Each number is 128 + 32 x the weight over its row's rms, rounded and kept within 0 to 255. Layers, rows and columns count from 0. Numbers have three digits each. The size before them is the row's rms in percent of the matrix's.

# up: layer 2 MLP up, 640x320, rms 0.0384, rows 247-301, columns 160-239
# down: layer 2 MLP down (transposed), 640x320, rms 0.0371, rows 247-300, columns 160-239
# gate: layer 2 MLP gate, 640x320, rms 0.0361, rows 248-301, columns 160-239
up247 106:182153159092138111128152138197185098119158159156130167118171131086193155163195093119112076097148145101068097166105183083069102133153109141160159133069108095158169147127153150113145134143180146101140109191151073151113147132123156154136139159
down247 106:170090156064104110142102130163110114065144153174139115134194158151177147194116103125121100134104195133115153093110151111164124093128136129129172176133111120129076142123112172134093144116190100170094152078063099186072110097111137139109162127
gate248 102:123098127105137102121168143168153099078160111145079126141146133124137097186078184178099149163149146094159132115132116141104200134119026130111143144103108090056107127135153189177137144152137108114113209088135103120079125144096144100148082143
up248 087:104117104102154111150133145134098055103148114090096132117148162118088085149097205145085132080144155132120143118125121124110186126119072086122140119129145070117093109106137156183114169148084102103087169122111123103117095174114129130211112191
down248 098:173158131152129134104116112090085134157113143094185147121078103127125162088172072098160112094101128117114143148112090103151028099137199178114129134136130164181155132103120097080143089107097137157167072149158156131167154131133093131080160098
gate249 093:070177174133125137171102149135091119117170185078094151129153165159111191135136177078094142119144167152124087179141109106152121139125183134141130160139154108098108195165085084138124143145147164125146129086163129097133081136063156112125124117
up249 104:191169139099100105108063046148164133092137041099119136132155098142122100168079157151136130163102144110130147125094169096122133143100139073079094118104124135133158166112085174155126113138100086105163148153042117171065167085172155132109071210
down249 098:067134111128178142144185223111104131170102180124112139148108168123126136096190129094104139086164141104119092160144113180175134094159147160150128127153133104145079086106163069089133137131157171143107120115166147095174074141116095116145185028
gate250 104:110142176103169089112138100167122101146128092173095154124189132172094129124112145079113087130141150147139114178104136126106128143133103170116122112145151087098165178069136110157178095079144083159142140098108179087133109154120092092169121133
up250 088:150113102135110114147125158133114169109129148146125148129066135097158136141137142174156173097148081074101137114158087096133179135075159093122159128088155150124122100156169192120070168160085148069085139123119133153144133130113141138108153128
down250 096:102124168084145107094116121175110133156132111157133152152193152130094135124121121082093098132138143171169130154103145124116109133172137164139108099141131096112185170109124120162214096109158129165139132101087160074132119161090110106172126116
gate251 104:127140180116172128156132076144131120087120121142121101109108181124141113112122146176133153116162180163101121107101164103147132095112102151092122153159143046104089130145159116091162137187139186141101127147152101125131162201072142149073058098
up251 087:085124116096149142069132171144135199106119134104155164177165101130144128119105082048138097116124116089119122178166106110122149116139135160145121126133110217117153146108139110166135093132118141160148153123097184130138123075140112140140152109
down251 097:118133158118160142139130088143135163111114124161128143137129186117146122136119161160128157112141157192120109096119148070162152113114090173104084176169105068104110115104162078135155075178127175173101113106115137126140147185102111117096030102
gate252 088:099148131155096139148163148120142159127131131122157088133129122148117131152131115146167117095119149080129099202104076150121077119173145121107186075154082140120099112077160178140110129115146099151098149098147088118092082073148157126124160118
up252 105:124135098077160161056115156116088118201173122145135110129084105143137147174162111100027131167120123101117162149075136165147119104113120203181056119134091097116132097134113115165105136166137121139142162131137097117129081171060083086128174155
down252 101:122113165194127077165136139128172148074076109121082139135180181140151122126076125159220125082133122147135112113172156106104167170143154079057207137116158150147111143108120162111141102080107146115131106131167147107122134081217177184119086087
gate253 104:116123101128107152149042166126113141138135163140170092142090149129159112120177109073093114036175136116104105112188169126116099146126155110142177140144177103108153102155074112122120092144136106127116129139071094128110150110174146132090155135
up253 092:105162129159116136125141111117124130131095100165086116135195108077138066165121152127130181175154131103127176128132123148142139118175091150098081175109054102131100151110128213149144153179135160088154142115135159121163135162038103137163092102
down253 105:152110048129120140161044124078133133152140143143168117165073124170152147125153124079108096070160125105134102105167158128140108161115173107134187127147189135121135139147087132128122081155104089142116120141076072158098154099186156120087206115
gate254 107:089148149117186163097067134094162086132089126138072174109107119089114165144093123119123121119128146091099086164113070201128143164104096205140151117103120170060137161105134148121179144127140145119177187112126145115125115124162102192181093151
up254 134:159114132056108129115135077177130172093114094160129119122133189089141099139134134106099149169070219106193103097183138097141131130143121125146093123166156090121152109149136100126088175136092108129102150059164118073084145074105096133073171124
down254 117:136118092121166126112110140115175153113128097135206141076146108099175101189198107133080138121123172142136098131167124104170104106122136164122145183108138113070076134136169109164160187153135174114153166117132129119118130165129107152137179069
gate255 093:151149127145121113124127122153204084138074170134170071198164102090131159151126166131151109078093140096126150136169075146107130127173133137128128153107097198114098106127123117143188129088123071109177186131124105101140081138164163092134103178
up255 098:165163110219175120103148045169135043121122135114182073163161147128136128137161062122108126068126129113129128141147107095121144110205169107107140134083147120133113169100139143137117138081120145126167151151043120111167119111156129142107080125
down255 093:077098152087122142140140164122081175132161120144083192096113117166119096091102144096127158174147132130122109110125178109127127144076080143122125124173124092150161134155123132099073095159119154149086069141174164171081163133094108164169179099
gate256 094:165054132064089096135123141166074138093171091093168091120167111145212166142139156107141143176095122153130078066148099120059093118160134129133136164150107142132140143152125079146147156086112112105125160120099121108110152055168166115136128137
up256 129:147185160199132143085107089123092149109099111149069103096074062152157115101137147105142147152148112171108103124154092139110141109116129137128137123121122117092127168117085128139119100131155102145134098201160172078141128131110085089106115144
down256 116:138151151154121163110121095115121195189154123131142126086093129129198104131151155116158140174152111182166087076157044071127147105133119093111200132113077131107126167165058120124123130125135104119102045163152148097164146116101122129154111144
gate257 099:123148101151041111101137083124110112110164211109134154102087173077156119170176048077163100104153088169101145141097090114247105142117166089126136154165072082143108084122137149090104075163093103165074101130132125100110178140142147152147115134
up257 091:133133190103057161127121123093117110109055171162147170072135147143169126137078075064136082149088154201101142150178096072142136102124120124130142150122155073090143131125127141141069134081088133138150122128121113139144106116123071128126092129
down257 098:137111103124237056136117150142138179162131081106062080151143105152066110067103151196108130126143115065146116098130140160061118102149096181147162089097139204108141135121108112135161181136160160101117155114155124151161109153131151121130126149
gate258 100:197135134137070099143129163088141125111105147120128105144114071153163085181153102112115110147149118087151060122168119103112112140102084111153139125100129117173120171183100131146128146038156141063144142112109104173089138172060119142145097164
up258 096:110086158141034088059130214155135138085132036084119155124179121145119165145109073042121074141112113152162104110138140122088152093097123137175137128136100134115112216137119127108129196083134116148136140099103121078118147148143104120132147170
down258 096:107197086133223153137115089087143134132141134164142143111086144134116148089118112190176194082114187167098170103112135158152125152170115157070126101132135113145130066083141154108114052189099118114116081175123137155195132116177168102159135110
gate259 105:191143139169089126204126105132123107097119157160132165113135145166155113109117092076126118135108045128110089133156156130149123102074161191119178086129109102127128122103130122158161161139091122125128107173088149163161155132136151124134098119
up259 095:093110125142150111061154156125132122148067189182126091137113147099102162206176172181148126131118172122153191115131130147166135183134143117119130110121095105107065146115096117141135088110130177155179147122186109128173124137148100115108102099
down259 102:178079143136085129212092096138086144133128103158134189123131126172140087089120084067159126113147067156106066119144157134104124072087128148108147118135098121161115119104138123125128187164124129120087134145106151144123170118115157168174096125
gate260 120:167124111104153150155098133118137123111139184088068138209158146122145149212103080113168117091119118137118132093153142094173112119149072127092136124146153133120095117085134122194104125143123140165096142154105112211149162146130086142126124147
up260 118:157117169112081197145065090112110161152168135136067142116131156129114135156178122135123150091148154172104112115086100107119122171109073124066091099123120090128093136101199102149122123104102140124039140106115179123134149137151118114121096133
down260 122:078131099153136081113193119147113108110107119132189099094089095162120093071103140105132142165116145111128145152152180150082122100152186123180132153138135140151160113132075138092171166114139113124196142137134116108116108140110144127108149114
gate261 103:133147161195068134153094196091135146124101165116134105085137095103058097135123140110135145087179096137162101072089092189099151081145132124167143088165147158135109177089104151044181152161121079202096136131157155099200153114107158124152176179
up261 098:101122105100115197153168101109151125130152118132153145112111152074185156087137146080172186102090147181125154159125147084120138139076144111133163058116133095094145086117135054117100100114141140087034147158103094119093105132115114090105161121
down261 093:133163150177095092105122164143078140150127152108128104112163101139067094189092168135104107146175104141133092104090096152118112134164112152094105140137143198177114157103108212099164161166139112195129117123174169116166164106138129133125155155
gate262 104:137142151116155087139159120129079143135103104070092147164153087100188156106098142113136118130090167086177078078094114150146073131141062092125155203156126145100159063110161102130095079120064154133066196157133176124129134123097162065116114174
up262 107:136103129111154109130066126142094151173126145086094167175107105081161123077167159085156118112139208166174120109068110155084148139077079116153176152164143109089175105119148143123145138089110123134090156100161163069136115094111181102116123111
down262 103:155122129125153127103089136173125127194101174117122107189179106105149134199117167125159159118123114133120124123093064111112132139046122165178117100094135143150141156077109157114159074133170036080200134176112134096061063078148086180122138087
gate263 105:168096114066191107172078173101196168122136129129111157072121097140098129176112141050162145119096151132146133097171154113159147164123094131133154109151094147127175099140131128144129092114115138139094127074151089143133086187128131137171166213
up263 094:142117130103145138170120193070165084117187163156124177103135123161129135137126113118121141164154119097117113144140120154147168130112134096143199149078119147150127107119093077149057115148110127130079156140087077154123089163114124181120175133
down263 097:106158135157051128091167059173068075148144105129133097150166197118148160113153116178105117136127122108111118190100091150123098105141140118091108153126137106132109126127126119110109156142165079118149129148107186082087157041102127109077084043
gate264 101:147209181094149165084124142167154154091099157093149114121162087166096117152095117121169118109119150087169156166108147124099136079132116129123135114140135149117177155087130161100102072151067111162091054156145132081125081123171147141122168038
up264 084:164156167146136107062094166139162148139122173085145089121153100170075117144096076122150140153116156057155185154153099125104136107151116135155137117183150173129145155152129144130136110162098089126130091157135086105124089123156160174127166076
down264 094:139037067141140069154112083109117112155157105156127160117118144144176125107150102157127159125170115174077106057184160147158114150111097147127115138141114117155087112167158099177168186115179112111121198098121121179149194127122135109134115213
gate265 109:141148185079126113101108106164079122112139075102115060146199097169151121139102094147103117114174092161121160057102079102151169140168169186128135116106194134164112156103078065165115140149110101138130139158122100118118121131115126126139111177
up265 087:080225155132109173185121083092098080104099140113100097088122064211136126080061115173142157143154159183076147076082114167127112141179166181161065089137158115138162130044116136145166130140107087156132142140153070109164131131130165088130107163
down265 100:148099070154137129131141143122161145127128157155148185110081171094127160137145159134129099146097159092145098176184166147107109110056080047114110174128078127118120099181159177075106121096146157115157112104100154157109115136155120146117151078
gate266 107:117184139080179145076134094164118128098136164168123149139105177141103126127098175172146098194190099134106072130150105183163117151128165127118135094055157107135145089144108163118114132198152108089132133198084150148053152121091110159155064130
up266 117:150155097129133085074104120139110193113147084136115182149142150097131141088152112139202123109208170120095146099109132170167148151112115077073073127091123144116173010123169163102090116109139095108117130125115092164072176076204144058130120168
down266 115:126071139096144103066085080145106072100148135100115162160144153088162127178178079116166143099105164141140115139103121163144193167135101134093056133133220168134189163156198162143114078115136126097104122102161088076206130136138114168069066126
gate267 103:177174043132165158091086175134114116132154120132188133153160170039144128162140099070096141113101111078128081147107110138068082091119118140090137120170148138200148151122125091144146174086154131100127109114110153102090163124106153101121124129
up267 099:146119109152088141122136103201066121121175163162091072190093202092115093131087157179129104158135151112097123143136172070163146098153104156105187143150078154123093133106075189128122112124151111079101157156107194134151198121132081133117147143
down267 101:182135039140160100101099146189104144153164128142148186159154159051163149166101131135134124126101087073143073098109114140095094100127061113103187107160111151141187124104089140153111159079144140134137153166066143123076170109094133085081179096
gate268 099:098153162100163168092075090137093113104134191118091126120141137118094109113141154085159128103163152115066146115154116147117211132137113142087200103101137116136150112111145094114191112136152080117167154111150086109165114086151168134118141149
up268 091:084155125150176139078123057107103123093139193101105139104094121168109141145132105112112122129200114158096136118138122129168202140152155095068164126123193085133150133147128073119162084139179139170167174148134085143119135055144154136105140113
down268 092:165106116138089116151151155147125126140117082149196119150100135081146131124088131178119128140073116101173118161127120114141026130112129135138056174174126113113103129128099131136054168122114160122107103149102180122096124182111080105147113136
gate269 106:102092131114090136130135118100131165126126139139224125172141163147190043086159138167192122113139127101102085087102109103189156115159159154141151127115135149128148128099130130079083142148138082128067102111115124134110059196143140105131130117
up269 091:124140119139135140144095125116164116132151170099137129175109156152138064134133036155151091140099116120089161070126115151160167112096144189150149110114166155094189124131113126077125144149110109236117119114133137176067049197166168145118161109
down269 096:125117128146153106126127119163125071147153106119078126089117100102100203168074147099082169139109152172143132190172183158011074133128114091099132138132112123120078134143114110184143086105108174084170158130153125096155200051113105138133121157
gate270 087:165169047119191187138113143146119113095093065100052090086121146181101187113160105105090123133118132074124090077095030146120107187167127112110164098132087104200117108083146133096139104145125070138210133090120117131167097167123170132158121151
up270 108:090118172132089124123112114175149147115134075142165167106152190130099178068081127158079115113142113133156140137102155100172086143127111124121122143173141159129095200177073105122135121054114124131103121140130156196163118143094164083185169116
down270 103:168153047149191139138165161072133110134083137115101079175104051141170083189155150083168143141136126106104084122140084132067164128126151121124131102111130104141173034055161139159137149186144109130155129103115099076127143140155092168075084135
gate271 108:156124084141135195148123125105119092116186082117141109127148124125124087127083119144128090133085056106123083130134141156153152189083178130090163168099074171208118086133163112131157102144161145091175158121130100121099134078111114130089210127
up271 098:116118061109156119096154118107124116141134069118106093137116127138120121147109162097143160151104098097115155081161133165104157120146133154146132118112134055106087141144124125141113135161142148088145217106176175134118104158160124123080116076
down271 104:112133040131084171198138125150104098108166099150131133140132165144116081111096127119112095099087102080082152158086156183132139157095105083113120174100084157149100074156199129085176144125138138123140125165148075124160190086096129111097186154
gate272 086:125147094110130099118117135110119052074093172111191107203122112133076139185142098163062133074079092132077122081123180189162100110170138177111162160102187132183083147156104099135078128151144102108119110121092112173154057200147167146126088088
up272 109:142078079115174058121125108161171106157146126206178107113080079133116115163136105179119121093141116069128089160144070112155050094145132166110103116138149144184155121113153163115129146135144099065112111172111122124172094122097206162167130132
down272 099:131194169108090159129134142109063157088156104047086151160189172136132122105087193073116135180121126205132166056132217121108201142115124103121122133121117104120080123110119103131092113092096131147124123067115130140082146133151055096091111143
gate273 113:151164105095139088158079089096113168120093092130197051138130117169129177130102080150140125147105108153123071117164149162141144115130120161151092185143129133132169084129101116101102038145168100126117075080121134171083145109138158132118151134
up273 097:183094091132111124094148122126119131126112134137121150106055100042116172116132136195113094117137165134169201111178081132139166136137131119118100159173052110156089088137112118105158141123103206152150176113064165076129154110111110095157144110
down273 109:134092119129154071115094083137154146114104089090156100143099179164137119154126148175163156133082109203140066169128185138116143159103125128147097151172134143145197138095126059107073108108112133090124078096128155191096143114082136096153099165
gate274 090:106120091114090085116134173093172091112092189163124123127085122169130141193115096119088154144141155139115128116133119183126147070154104108139108134138101112124141096119143187148119143164087154157168134077131131125151130139180116138123160149
up274 108:120134132099116100171157193143116114136156129139138149146098083154105129152122101109142093167109068110138106130174110122113131131129085089115162138125123150140166138166105131150088182215117175113109106115111134153089147074179126142155137141
down274 104:129118126136144182080110071128114154109111132113120143113166172095165134082154170141139142074131172119125153143103157129130107131158170184141084102145139105137065125062151112114178085046123096164136124140126123148163101175068124105106107100
gate275 091:115147142068110142184099133197156119076201188166121128121115166194131083143147127150146157152095094115107133091136157127149142086197144109083113065137143103118130185124092141151120147147078139177130122067148097121113148108135169126104155126
up275 105:127174082140127146124091186169132148079147139153091163133150153098110128090182169184045101119117169078152091133151108084189103080133171164134105145116130130158093162167168119127170148140165133123106156175117113132150170173061155136146108118
down275 102:119056175119113146122174089090129113195102119116138081128115113146154112175057108082201167140136090178119183142096177152064145143154086135107125117145148141077153098093100169125089115122091147147148116102156160102087077098174121120134133143
gate276 092:110146104126125139139098107151124077104134105128100117159161104091154135196096100205227085125070148082134144112137115152145141121047194116147158070110085099130085150107126100088114138184039091140078131104148077139119158113126140120121151070
up276 099:157157127112097176153130175092095136157116099130110121103074076116133119137124139109114119101141159118149139129137082146099134089087140166147161106179170126144118163124099124109208119127079162077078069074121134150126162155098146131134142097
down276 096:115140131158147076103144041156145126096127121125173129134180146159133152095116124129148135168127088136095093162133195105120129161176152117138115144079125137103136085125133137149081125131162078152163190163153146108144086100200112111113148155
gate277 096:118162128144107142151128114122090152104124076117119195159113186137089150104139111074097084092094132182188169100150124187140126128130112102107130171119121131116124093136122106087149128116076124194155139168088102129153114127143180105062095120
up277 108:112128121155173152188115080163079155083139130059146128128204117152132155086150122131174122110089123153159120100179160150175117138134175141178117136152116145118121101159148110107144153148158113100127140102121071140120149117070121100105144127
down277 102:148145099122064113082141194062150101214103154168151142119059116086104144185087156152080142163151144097106153199060091117078144146117124163096160107121135119118149178113123158123090117108065135115127116154164188106120103153186121176159130114
gate278 106:076156148121113108159131142172128115060137208159132140116120067090109140108111138132125054153097187150156117109155093107140164105148152123139095141168132143054121177133118129190147175120158118072195096161150127102132121091119146148140121090
up278 095:112149159129139121168127131103150087077113161146117112118176170138116176123165139126114072116145146131112151168123126128163149115184074090124074112164122047075138108121069137120162087181147092127156086157151050109134110126111142093124128119
down278 098:168131108135159148100139138142105136180114039150127109166108127148174116124087123139150221088106045082111095113119170156082100157092133132124158145099108158223113095130187130084096108105121098140086183113088137166109165153158109149135128125
gate279 091:175119114101119088086134110148178176111120119125115158114172105096160149076076098085164122113063174127172137154128122152089166117212085158150154116076093121169075119152105216105133144107060099105171141067133104147121119110130082162175150125
up279 103:145110127166137084065134057103129118099091113079172094177192111138121199054129072209067117116111113154009150164164121166091104102090115133134150191156175141104123175072136121130105065068130100135082110158141119191149106187106119131127196105
down279 096:077149148111141147179111171131064112096107125139111162116054163127157066212144168097157124140170157116178105092115143098170189174152122118128061082139109135111132100178147133114147192191126140132117150106115130087125118100152156117125047141
gate280 101:122172097097089167165098169119095164128165181119156106115119180102131123120161059136108097110178173149137159144080115111127082187129142163176149127056118145144085108141083093077186133164133092088157189182071160147139078139133175135120146168
up280 087:156141127069109163119097099136157179128189166165113139157164189135111158082155122144151104120111150176174145157077161126093113191110148176167181120057138090162104133128080149063114148135131067074137137179081119154167087154122166158139160168
down280 096:164115160138149102113151110147149039114088092187096132095187081120115151151106172092158168148068073107122118096191108164107160047113100105085107133138126119106167109124163131190087090095137125156077045065200085095110205140122125114150116091
gate281 099:130103164087113057158100060172052191121122032138114098161112081120131154170082145126181118143092142177115126192133122162150122177114128097116114089090173117095151116126147174147124138138115183125161142144080124153151139137140163052161149123
up281 098:132144169102129082159201104130116161138100093085135091208155160159120105126153187112133129050121135196099112169107091118108127191121142134112094107065142149121131161114105167176132140058106106094137163153127077152117146122136115097158128098
down281 099:121089074163142211108108154094159106120148183156090147062170106070140111101135060136107125164152131059133141063125156098148112095135133143151171148158115111142112099142152066078159110161131119147153107120127180067084099120127122164111113151
gate282 097:122115180070138124116113169161094090078069117099166106105098112109131121203144116112109130121088111119128154144142133120127163098130116039090103105150165085074080152101178120093121108142126160107159155050193173089065137156134171094151175140
up282 101:121120072107121173119138140103123143177173109158099131158172161098130077138094155107132197166111153127097140109154147163090137140052110192115162139099116200076187074159115138134159134101129104117141092126069063144109167144129168155108140173
down282 101:117107166119127132153145118124102093115083128134125115124070144139118190151157107107145050121133080135153170103115113082140142124212137052158131145122116089131083140090112120078080082192117150090126141128183194084177124124103083104151124074
gate283 104:157135105157092069159113154121105126178161151080177133135146196142152142156152063132147099074116158116103122178135178133125138116188131085129125129122090080105133121103146113105114110083141060116178093102157134135125120190087160118183156143
up283 105:143154121106132096144107122112119115083180128067125146171197164163161138128138164138157152145130114144118130197124161146143167192112163137103160134127124074142155122154179129113085115087143122116176086105130197107155066149098084137138161112
down283 097:101116135123142190119129109115191106142101135219144105096051105110100125100124132108084125162140119104125106034110081139113079064113058146165112106122145203123115130150074139158135171195132168140086177159114077144104169082177164116100106132
gate284 109:154108164110150102114141132095109134120121115161173194140152170122124129085090130105151135093155147081185129126116120111146214101103089086087088104140092152126074105136090131141067158133100169063142086122125109157084134095114127096140157118
up284 099:130127087124165129125126103118177133115113120141096137149082108138121132165191137118153089147051126072095137131114138153134078201140157111142120129116191100112141152085138165138139064168122145169104128161145117156167100124130106157051079116
down284 105:188095152115092079099119119033090133158138118170102134147093125095135102088110096125123117099170144050154131137116129114165187140109094079051109118133044121111097150108120138117073125156095180090137093144139126138113099106180112100093166137
gate285 116:118124153127096149132072076118120218072116170152154127137109092142109103144129143135122141109130194170169126148110095117090097097111123151144108105079116114190106178118111144116179122144197081084137113109149156125131115099089180172100195154
up285 112:112211117108161126133106103111109157094130194176171133153108072086085059113089148138115172126137163150155103169128108098122116144096104117111082127113165159152116171145131156111140155134123129080120087159111102153166103132077178161083159122
down285 106:146088109124093097085129147162137076111179078127190071134160158129115130132084123102159074107084131124125117170109153122147192170104122098144151140140124121080182143125090127103102143109124118141073130127124082098078176166115052109147070118
gate286 102:134084120101133130098161102094124135165154113207104060097162167093121095194172139126156127091158161135139143133165128162151170074163056062125124088067141133123169116191122094094161128172177092091137111103123154099097138120148129070100176169
up286 094:131102140143109132148138124178162108122122126124118138162095103146126128103080113122049121151109114180106116127105148089112095104145131175146110138177099106076181148099146134116144099111134190108082143136148171141137094171099072118158113154
down286 098:116134142111145145093160106121087172166172115170107086089144196078109094179154134110192113109147148130134107118156120128123160112144121078085138103067111120158170122161080137079150126168168093086124118117135147103112174087163169089069139153
gate287 098:114048101138127120105048136159091125141146186121166123149097192121061116157160125148141125158119147120123128119109125136124135175134145178119114168130122144076145122100094171127107145181161153156158084108144117141166112056111122109092140124
up287 095:099103102132169177105073140118062136141161185112163156155101143101098125144160113160127105159125111118109174067179131137140168099099121166169121117152142147137121139125145096106143129151137134193135190118141120163132124122130123131079168093
down287 095:174166138118118143160170122123165146114099093146088082092172088158161141144079120106102150092133146089136114175114137143096079110164146102099145101095136082147121117163157153177152115073118096096089120148122126123126108167161160153167122131
gate288 103:184120079143086109099112162139166175122134128090136151166190149102174123051113124135136136106064166146164177137150146121085141093162162076126116034050127126156141166146108162194119073134088150073093133083137139155097154157170118153092135138
up288 101:106165104230112193154074195157156139147167184039129151167202150103168119073113160119155167100086177158136179165113129165111156165123153134159120062119107125124162149184143130148128099100115118121135144133118129117120158134110111127133131144
down288 099:102097189064174068106148083085106137108111116195138100117055121170079132193184094124148071171180091103111069118118134090159092109116107109135144215144135133127088092105109106127164163136125124164154125163105122113158141079094164122160120098
gate289 093:083100160161130167139118170168134115135164116141109130116208131135172097101120112127129121095189140155168091123157150161147157127168105070158075080104078065106094147112151100155202108118143124112164110078124102119116112112142187129077016110
up289 100:144130080118139114142157055153099132092119121109104106079095179133104150122126172143121139098128100179124180167089127167147157168139129109101123158120153132146111128104083075064059190140162111170121124128166130160136135141156079099134169156
down289 099:100111184144133148110095210121167115188124158131120159156138081123117110116127075109150153141134127084134081085143102083150092057133111164128138150149120130111125150132209180164172082139087123077148125134110110087151116146127204150154115085
gate290 106:135180088203125116124108125104060108135132195134147115203116173120136153111108166124107112138153189103096098166090085182132131176120149125146120087087135127149105143093166070101062133136110148108087181143107082141030103153110103126078139090
up290 092:159119183043114143122119129155134141117125124193098113076152130153122117105105086119184119097109105135159126088119152068142129078157173137132142134144140159133171148145123161137220125119171115183139120084159139167168178138137124115123119105
down290 099:143150113213121097104108143125085126131106138107162150220084141119078139113144185085137088170115178105100121163111092167116162180123101102127114089100127089115096139129136040110057184111085109122115188161099104120035109147103097143087145119
gate291 089:154103097144165166102094140090132127158113079068069099144129126149129158122056203089145148082104114129145122101121086131154127110139116141135173154091154111184123090130147122139135125141101140157111112111132156134124093087111115099117127088
up291 108:157125121072103130080107162148143119109154169183111179093123101118144084111132106105152143149105155127133119142133136169148198141126146117166058137198146143088144159121135152104187156097074146104106127090090047154122129119093094116149118080
down291 102:136143105176110128152143114103106126155074097076126066159144159124127189147109150130115139082173107132113138111111117091082113090082121131106213126054126106177096105132147091148086087172180122169157112154163191090122130139166166142122134162
gate292 086:140093128116093084175123173158123137143087161154131144088175128165117177218103133097171180177124067131144112152133111130078133135127149128095141094137109191191110196139108148178110176096188129118122094138096092096101062122112207141124159177
up292 103:124117015122099132162115167177104150192108119100099173114152121131118120149127144129109146151099142113105147124122153097084124161102161123107074114120146144134150068133102159107131167123148144150140115154096056154118071142113106147181096143
down292 094:135158254147143110107141085071157129093134134165130109154078120126116111102162137143136119116152147153140099149142135125175135100131122129134203161124103095095106185124164114148121094155082101134109119092131187091121154114129122135093138083
gate293 101:118138166134148177132112146128137128135139134094119118161126065149182189121052173123055146209087125124121134137133076121133104131128095207114146132150121123150096109107155132111132107127170157132160081095076155214111124104111101137119136108
up293 100:104121133072104199188104150164130127113144102083061144127109132172140172115123084127100186167096139127163083123137100151071116174119104217133144102157168159121142064074114087121061137082133151077132139155060162180137118142176109154090136155
down293 098:155123093159130078073161129085143117119097121170141141097150123106104088097194143122168082061182102104071124101092177126166141131143136053132130150076137114142119171141132140140138133155096100156130150081207085047132126107126145131149125142
gate294 081:139124104171155125148165124150160070066105168132092181091129164114086139196141115123119170164163078108155100122117144121118120057224148116130094088161160144159083131184111114117041125180129103125158113055172104152131116159105204136060128136
up294 104:093110194126122126129088097098125106116103127134109093148155074167187056101166097100102103066058173167084155161135152164166123125059095134165118186133173102089154130128117068091103087098087121099133141173094112108124116095094128195098112149
down294 093:159156044145140146142173158141107154114148136125148196112116189084067178176099163151137134200219111096179131091106122075090124142189154139076110089124100123151088108120096172166127146176172126175127091098164136139148129172149145082137126102
gate295 109:173111213123131147136157131104119127148135093106134114179103110126153118207151080156144110105126116103093162161125134153117153135159078070121070127123114131089097117080126137126133074132103157084175171168146090163153146136208127133147189180
up295 097:157126173086129098113108120134134177166081102067155113109145136183116136166131139133152121117139080133075158103112095136098139133132118086136122128105144140143136113122163164036161101103196069162128158140118109151124148091194181136141130157
down295 105:095170071099140138109084109111127076124132156153094124106171117115075129082110171124084147116128112146145109140079129122145127170117172163133156149149117174120104133150115114132132150105122099166108116122093150166122135125069081149143134090
gate296 102:136175115131059135149088072128155091137137105096158165114154155162215097069109107126087146166098103108134130164109125133152091172145123097164137101155138121096123146119071147124098122086035140140223142146117069121125125119146131158148132090
up296 093:082161138175156124143112183091085153128159120143131126160158132148064120120091076134178179048086143090091094110106109079140140158158118143190064111096126094107115144137070104078109162148117134145213110139099100124141123112130146110135133104
down296 102:064102148141188113101136172144112124098135141180128102104086079103073141219141130134172136142115148157106142113138132111122129086133127153058095130118129140110135055111186137133157110108176095101049121096138154156104134140139130096102132175
gate297 085:085208135146154101074162134095116133119133189113144111155152141142126068099149133167161159136137093185106141138146120152090124092154103128114149175132100170173155088108153096184074134123116139142187115089090175144089175162155171178137133130
up297 106:145088153084160183186210087079104155120123093196094168170114085124152098178067143136136077156092162146131144070123140126132166075127149100147093160140176136121139153146155138090155132103107099164126101108081125119076181124131166148110061122
down297 100:122158083163114089083074141194151092114115145044155058084152157124106131085166123141102162116164113101141130179119119119130083180138111137107145105112104114173122098106080130177117144147164156107132141134151140119185085137140082120137182162
gate298 088:092102143133137149190103099117164092081127118128163134051121169144090115157161055093083141132064227156124108137092121149130074070169152162182113062144096125184079097128147120135107151130162072138180145068088090170126117137152176184171184119
up298 096:132086154168159166097138110088142120091152091124160124064101144134080101151116101130103051160106161101130108111173164163105134106162168158140127128146115160154095104134174152182057112121112122131194115170119115167170131136151194196134151099
down298 091:135169110103103081131118161141123146176084140147102130219116099106175176061111172165176184115179059125112151112125116113112158141077094090059171134104141105107160165101105116097177143134133143088109115127136154097090116104114066071125084173
gate299 099:100125104105174127130140110160079143098118156120174133128141111123162097100080155143105134142112097094124115148132131071156144164141191115095117137080137136169062142151104141126135147097080104139189147124085151082104181110113102111154142077
up299 099:190191129117092187164176140105128145132133097171158110138145163101179045134199153091149134088105139141153125145168137128134206105139120158192070130115153135110143168156120129161125113179145117150116112156153139174163096138074069131095101104
down299 098:073127119129158096106138137153079126118108153110145152147128092113082122121081172152121131144150109139077140121145129088123098191113134125093142142112179138155033115105155129124157159082110102140166156089086124096076155114138135100172210115
gate300 106:150126158131112072159125172098133076118121177135191156102118139063111124137109126161100138130078092155117135118154120142148093137158115153181195144140107135172122147136145131089136130092116091140150174146138095129139148126166155106190143128
up300 091:133109146140060155137151103074146161076187138144182137109126118114137112131151113128100120119149089117145114120164085151162109136211144117109121185167051112192178178091108106112154130115083123144113146157133145162162126143198117158097075085
down300 101:112155120134164212092127108155130112139142099124093084136157121192113145116158142071135154127184185125129112154104139112110123103082155115081096109095120114099132115145132107132098117147158148122140065105146156114140131115089141137108154131
gate301 097:166123081153158111166138181116131062142083114120087106130180100146113116084154109091146135108119121150145099155080118179109216217098143126107144117132134118149127151101110122160063178156098077121193090146140121099133165118094122154065102176
up301 103:154152180125126099109185111106097165145128133162161112141104083131157156195115163132109107089099111157143118091136162114118120086116152089154108145110146150097122117129096144122156120111105141168113133103126109217126041104183081094140136097